config = dict(
    n_layer=16,
    d_model=96,
    n_head=3,
    n_kv_head=3,
    head_dim=32,
    d_mlp=384,
    vocab_size=16384,
    activation='squared_relu',
    norm='rmsnorm',
    norm_place='pre',
    norm_eps=1e-05,
    positions='rope',
    rope_base=10000.0,
    rope_fraction=0.75,
    qk_norm=True,
    attn_scale=0.211,
    bias='none',
    tie_embeddings=False,
    parallel_block=False,
    extras=['capped logits'],
    init='uniform',
    init_std_qkv=0.0741,
    init_std_o=0.0741,
    init_std_up=0.0741,
    init_std_down=0.0,
    optimizer='muon_variant',
    lr=0.00895,
    lr_mult_o=2.0,
    beta1=0.95,
    lr_head=0.00501,
    grad_clip=1.0,
    warmup_steps=94,
    schedule='wsd',
    decay_fraction=0.663,
    decay_shape='cos',
    final_lr_fraction=0.1,
    batch_tokens=[8192, 16384, 32768],
    seq_len=512,
    doc_mask=True,
    train_tokens=93530000,
    steps=5847,
    dataset='wikipedia_en',
)
Each number is 128 + 32 x the weight over the matrix's rms, rounded and kept within 0 to 255. Layers, rows and columns count from 0. Numbers have three digits each.

# layer 12 attention key, 96x96, rms 0.132, rows 0-67, columns 0-95
124077105135115117088124123114155113140123130146114126155138141127135148099134160105126155126094137128157125113135090130126134148131132147127133122114123133118117106139104157136080149145133126141132090141150160099091124123160161120141139149185088101162138105124103160143158111115122106114
135090136159140139117107138107150141150135143130157143140103092125159142154146127159149121146148097101135163116149125118159118159143129127132121166140132122144108160131151153126129147130110112108133110171116108122120143124158100123127100141130139121143141105125157143125150119130159114155
107117091111076122141166133114165131127097105122149150122104102123103125166125131140105176101106141168115171149159097096099124156108127129142140178117074133131132106187165162167125121112112088112159175096128140148174142077174138064136130128133174105072170147110099149157105093117151145175
144113130127172128142133107115131109119156152103086099134175091109142132111128131112130140183141124091120103079145121110149156154069148151138127079105135136139099118083138153138098179119156105147148084126113118140130155152149126213154109082109148119175105118092121126129123093105094145115
063207153097149136128150130126058092159090125157191141151141125090133112172136154133123168092102141142169129152138130147126171106168118083136130105163118102141150142136134182145107118095142127114112166119115132171166155133147170170121079141145120135124102169162144138127104141158114133141
125076123066163123127099126095166166153147141063128126118096106133145182077118063121121118099170098086085143089108149135093119193138133122182120099110156190200106151080129089096089170075142096159133073132080143157174138101102118136141168134130089118161137103114114158121121110131142127077
121170113174135155127162144134104120122141130139140112119128130078145149125144206147113119162128135103152126174150102144155109126157158162114152133169144115064192134109113105122097068167154164137104208173096129113103079108127146125127125122128170125143111114138146128096115098111127142151
140171079118159213132209075138025103128086119093141090125116191148107037096237190100146154131098189199077008110160125125146178077160177083122093092199162150048209118135111082069108034109186147158220255167077103088174111125100083044114114163044176206133125008197157093096152102151065180118
147139077137153100134146109125100110055136086128103146111111086085129125132153150145107092124172134074136075102160156099156124163173097189123157108173172163127131155057146105102103113124192148128090162057131136071137094127116171193192106158134147114129133138145068158126114138072174095150
072145148077020117147139090050205146166118068063083135152106131142126084147138117134093143159135158167118086143089104116156100129126169178131104119119109086127132093113146136140147163097103069080163126151097043120110073112065124099144100141182147085132076081116174171141088098182121145131
131145071120139161155197181088149188118180199094200142103096074174140124141166160115172099133059113180102121168102139151099061120086110064161118183151080107075138195124117086088108163151126166163181171151090144135090148174141111125103146115071154110099132154125138132078150101125132183169
221084165114121164134105134160109080102130119154119155118166145094047074144191143185155122146080165141200139152156096061123171055081191130147141075137124098097117152183097131173113133103106088111119108117120112101073096161079137112070121112142115207204163101144061117117153081172159126097
138113137145150123152129165137156127147108096155119121099123120121143126109167109127101137117135156179159109090112121155120131160125107133112084121131133119144136116118132125129080140149151142131152163124157140112129089125155149125134140123137134123147122107129122130151138136129176149132
150105134169087132078125106113136072136129162127138105111090149150115125144091146155145111137130141111147126136100124196149140105135137124102110142155114134137107099153113159105120136122092156150091119104127101116122106150127118151140162141106112101119139116152109146100129150141112103147
128156135108156119177103121149169165134120130131103146146127147135139064137152112168160129146131102145121117126152074088158141150138089184106154122165089121154097100130120137181145133157051163099099111109101096182162172123179125134164084152120162140136106108148172125137173097105141119170
152128151123108143135094099137161136095125118121090090158125163121133132128119176160134117171171174147130189088116098119141101165137169159066172121140112157125130142164109115122151181085132114111073059132154136140132089164126145107148230113126117136141161110081100103150142099151146095144
159119098136191121130127131114154133099124137068070111149142098115110131074139086150101076149140141101093104113126104123156153136148115144154085107097129122120107142154133101114148096110182148134145134138084132131142160100106126152140144120138101125177116088141104145064103119140161112088
123097112188101151147078131151115175088129158155121126119153132165119122118112173121199138155093065119143153108133112145141115091116127132112154130036073165141110097131134135153172133140150175068110101153188126063096117168118107097087186148113138136108154061097161170140133140093096142114
156119095046156141184092106041183095127169177070165093139109097191119062141103029143062151111144163059088133119171136109079131121139123138199100091075172133141128208126073107107114124141124076149178084078061149192190200103165128117112124130075115132149151132169140099123072130163152157080
180113128089142154156147076109136152176112077096136139147072063164090132152161111116061140134186180132056103136162142066081109173115130100132100152138107152188126158135097146056072174099116178199167128129053144183143188127163086170134125149115049103136119187167175136132104150168176143132
137251106153143162109172131120053155066157214127137141167058248115097113142156151113118166156094112175107104120172096082138116090125111094058169125138079115108198066145102138158180107162167130076175179159172177185152131108141137134145130061096079105151152119115168084169134093198084089201
141057068062121039229103137098165145137177097084132126163097103181097160174083128085152164124162141104090209162185159090123096129082079072138094108092084171121091090170142241097103176105135121173068074030072141159106141209196151158177163092120106071120164154136115124093112164097164122166
159086145174139124107041188105090129142080137127115121149106164176087128144100088160152112139100118112179155139215067163134138086099144122088152118085152070110124082134143136161092046155182123112067129108144123118162078135106120122082120129107151149157110151153111094103130097085076106068
132043166128145097135150154155142136112122095161082121184148065135166103123107133109085085138129109069164135144110116124106144160215127135121129144151165226185107133126155129084113111095100172184178063064112151097094072135126137133100199141148121133126129183125122149173133158116165168138
118146161108149078128104166155190122100143154111142077127101119112169164121109165066146102154149105131101107107057167205092107129143121174142075102135109131127129126157123144134150164127163103114114111143133126128080161138165188166139124128121128140104184097099123103156125137125125094052
152107062174187174174114081131151120105098073189120101117132075110147174125141121187106115154116126111162079083154062141134150125116070176160146144099139174157084111149110069146136126133139122126116104133157158080124171127125127140133106146089113136123158127164088109157142127117170119081
153229147114068188096161128078154140190084140119079134153117108088094086121169199202156155105143139148191140171086149181127153095088149093109144170092157127115190138098133107145149085092182117132124183167105049108193095142056123098069143072104193126117131030138108098142058062115075201051
135104093135167130130108193154134110155119047104161141096054046143148142099103064157105144139135126128172126185130142148121137129121146168107103133140119167157086144114195116098152149118111114106132120111158101098106055199091130168131126139125134109138073186198148155097078124126123149014
013101172102091131095085179124090134197083114186167153077175138151141142107084001150109187152117119175180126161132103093144155105130086136126134140096154104133110105117131156159170127123135109107134082164195131094141129134105110129113108119125126133149070115172182147093128112126153090158
119014137097148057152080148107097093159143122123117156229134091180187149114054071099102152127173071065162201159166197087145131164201201125146129057104118189174047083155198219095125188125145160135134077088129124160144078118106180229146151120136074071147085205120152124109126151116127147141
164064171173054169108161155151083086181110128136078066138147112138079128128104153189116160095090130117141157189173156119140166139150194101113096151087083128088137112140108142102141077120142149077173162199122103147162081151114114077158101099149140094154047051138081110082105096083087135107
160204136106118078081157151129193157105125091148173107182161131099134212155144170167144139101114187159079073117106124171128130112081132098019148139152140103055174163138092117126089057176165150128095198111138137147156131113146171138167108117196147135127152119180108076126069127133188127136
102108137133111147143127140138124167122140132189135105140136126137109171121125159135127125124100107132123169147171162111141121112141116137133121139130112120111109112163139122113119138135089119133105128149133126105139134140156152121129106170173134118127167130155139124126144146125125127097
135097123149113143125113148122119130140130115120120115106137132129105120143133112132111101165108094117107128123142117137105092106120108100102095153137105129132102095133155125137120146103132150136091119116138128143125123163148137123111126118129126120147154135139149141140108092119114105154
106121128150105177162119094115130149156126134133112119153121148124112150115153139144120144143147118171131100121125133118126091143140128091125116155121141090106104112147084146117094141103084173067115123144185132157147056129124159097173086138177118134108139107065126152105147147158103135138
122124124115155150115133091111126172093133097110103146135138133166131102120162120106138151133118164123132123123146088131125148150142144131104131119161129126154170093139111148160092117092123144120103108133143110123156123124139134120151108131156127101125118121091144151080099164150100109121
101142128146126137141142134186107106117124089129139149111154127124067119155102110161087109124135090165131159123095132116093142108120126122115125102130108143122103154115155167136130108176174129131155151120087138142123131189146161136081187143091093152172142122219115073158173093106153131167
131154154141138147114139097123166159122155128150143108168122096150171105098138136065192130125144161153173145137147120136151127140120128133181088147145137071105131088149120097153127134075112150118111104106163118090148135074084144086158085140138171092109116113091145185096089156122083138090
112122094140085163130118165149138097149098117138132118127231135130073154128163085187101092153072098107120096122140125171126163113123122146153113094172077158099147127132125153058177112156154104138173163111069153118159090165151126114102131153085092171157129103226094071150131070101122126164
154088115184110170151194123168179162103152094111131120154084190145109180070128175070166111140192154091124099052197189089121093200134139052085180148155159081129166169156162105167175126147099160159118108118184200137134168008097115107167152187129182121095162061097082145130137107114099133154
061100136125126142134152144146116124125161138175136155106145137128157149084133139099126098116145149129076107131096186130118164147077146120113096106095104156141186129129072103144160142157125091135126065101100090095141070111136116135144110095136136175140115054122129143110109129114139135167
122155158157057206122137133118179119153063135116106100193179255140146199134131137097156127107157147157101050076132116128154062139175128064181128217206180136071156142121127103154155065217096097149141137028146179175199184149061147091130120238038079149089186091192171109114117078147091192127
107143143135186156095142108164139158110098140056089079163129099134134089135071144116152086155129123159128147160177157129101108116111127095148225150162152092128150108122142115126152121129120166139173128074161146116189157104119164173149140046168181139176147138175098133118120086158175170111
114130205105114144143097098099143107136111181046092150171108147115139179126132190126075143199155110186114069125101132163144112119143182095128197124131139164132106130124134156181080160120080129139190108108138157187129118115128187080142060125116130151112183170189125105073130110173074143140
153136138117165128114131117134131141119133117155109105116097135136115148118163110138060105143091111111121162120163142142123140148131127115121094158157118140090138132107131113164139144074105136141108123122101156109115130131167152100129136097101140126138105113143116147144136110090125132140
113126172116137095125133136122147138079128154080109164136110135136118132146101093078096100110169138124167117084109098128146105124126140155121104103125138142143138116110123125105113123137133075152133127132109114147143154098080073148131136130123119117144110129141143141138137117128134123162
099146159159152150130129148187105123122147046157103169135145123123098168160133097176125145171111129140112122159168121113106133126112142128070090141146107147170114108139148127132131137173128126136136141091115133142095114180184136126077120128119139154133134116161108137159125102103143098158
119139121152182144105131117133073114136108112067105149084134152123092106157136100153099164132148124167136140132148117134101117123095139125126106108128148152167107166140171133126140115179136115138148153095103121179103134185136161180062165128130104122153139136161107120132154109134165129141
134119136135153098151115127101103133146124126147132180099094147145110110112107122138119153131160124086128137063146124078148109127128084119143084125142113134122137197124123144090120144162107143124169144105108150145114140118114078159135141130133121126130102146136101150137123126091156107154
095149127135121122089126121115110124123119113100118122125164104120108156112113112151097116090111124124127130106128117156138157121140166194140086090142129147140161085121117149136132092164152071127123160122093151141171113133145162125090155145093110100123103088157163117119127108115114091160
082135079117114119157090136201089119131089073183112161093158127105087149148117080149107089109088083122129149145115148082088171122143147133084079074134107155172164155119104182131113100176131132084144150143125097117120128113168147102109161112103155196133091102169145130174121110108147072153
114107113178137119154135128133164123156128139073092129107141071115078138111144123180124116119078165104128101132084160163109156109179083154144155129136125141119120133134091063127147140143100090167165128128138180153131112116114099078095149084092101104091072130116121166112115070085098131139
111111125106137116094148143103145139133124186140168189097102165136118099114170051153076116094116086160119120093180148117191121118148167116088085117136079135148133083134069128141118142095128134117087078102104130167127138095139146144132078069140120104115130193085175163124120148115119150150
102139089141096113056061124168113103107124095223171150146182110086143092147116049119116114099085102117167169168143184105195140166106075121129083128107097142160113086119087097079180151169088154180132112151104113098130072157196180052094202080132074122128120175133111167097136140070142091117
129176124110051099112139047131122157150129077106124099142122086115148088091073140085169142102122151144095080125144113129111131156134096095140088155084076152179187125114103127184210121141082093184119139168130128125135149145135174156105151099170171111153134112135117113107163111223073142140
159078116119084148114177194125063104153132127065146055150129157151117117109149178135177122080147128056085132077095084126142090105136091126144169130150117064099109153119132172139172168127059095120176165095124135219170149110091083130155139127099105138159148231175172127087093084134093132109
095121150078192095185030130131074146068217100165179127074101055115127130147099137116137159116117085106155234119072124135135126113099118154116044105120125154178125078124101139113084157135143129107104151163060086081106046143165214091146106103221161136160081192114121136151119140070176022146
153130131117104084134074102126124132146119136130109053142115066171108152154109073149127166153141179126199114149158117110153116092109180169092178119121173114137160115108112117126164131101101171123054163119165125182172144096156178164129123181156129164132084175122148097190191124106124140121
122198140189093170117109120146134072150070172110108116203143137094142223127133068111138136146195155113132086081054152088136178185118193075142137174120114147153159200093126143145184114142076075076214132063107140125128127077108139188143126176128167141130114132157123168115124128207076176163
142123095170084086132120195190137078044074083094046207151116125007104164156083132179162111095133080075181112062153106089124108166162150139153083114080148201188104126116069101085132130106177173161110189115156092113119121097226142131092175112157159114147120200068117196160087123151138115135
155180132113119145037112139105156101163106175118158145164151136136148091131219126106150156146167178161115118162143129125081172104202181099155156180181088131097093171161091090255171113148146114140154142081136172118136133117053123063129082084109095126089115081094087062107123064097132186186
057096123130134074121104153207091111139131115213151127116073068126116134081098116159139171102115164123192185208101113070095131130119138135042118179165192075132090140165086127057084165077075095093102076138152110173123131165136168160165190184165116065162117154156135083129142142111190072092
116123120172099156132127148149128072090214223058141181173106127188146136157082151128138145107149189100094146078130130082137082109128113094105186178098150130171154167120201064186195082132158143113150176109137196114100117181089099147175133113105129173130177158122160152129096134142185187154
165144121147123119074144137066086136123118093085124104192144190167145117150159175157106123129076107130089113092097149123114169136144127126178165119141149112142089137110078166150144097100129124077095088027111105097192153070161148041133137097066076118152100144094252146113162129075167112154
132145124185107157079101131130101098174151113126146109127131132101139148163117174091160133151158113129128125126079152143134128094148129143130132120073148153129133171127148062094128131119134111149088122126166122143104136125143167100144121133130097160149120112142104117110132138105149111139
130134136121133093112141123172153108166125138108175150142104151102138160139157149101102083129117090142134137168108143121144113127072105149112131121100109137098163095149124106128144095089142100133118132114215152141081180151088107098099122109137146119117112143126131134163121161109131102160
116120116166062072132168177114144076055121154190161091128110133124165123154121157103156103084104137115146131145127161094149090167120094141126101147138090121113165116117091142136123155097101150173064170137145139131164182110115130143100144101150167132099108128098163110102122143137138122155
077107158070136120104129109090120145161126146089070131153134129160084135131143106144109131064080163122062142161123070126144154093136157116114113093104132152085134157145139121113120134119148107091190126102114087143094073084104134129164138128136143087119188134119115100135158091105148159106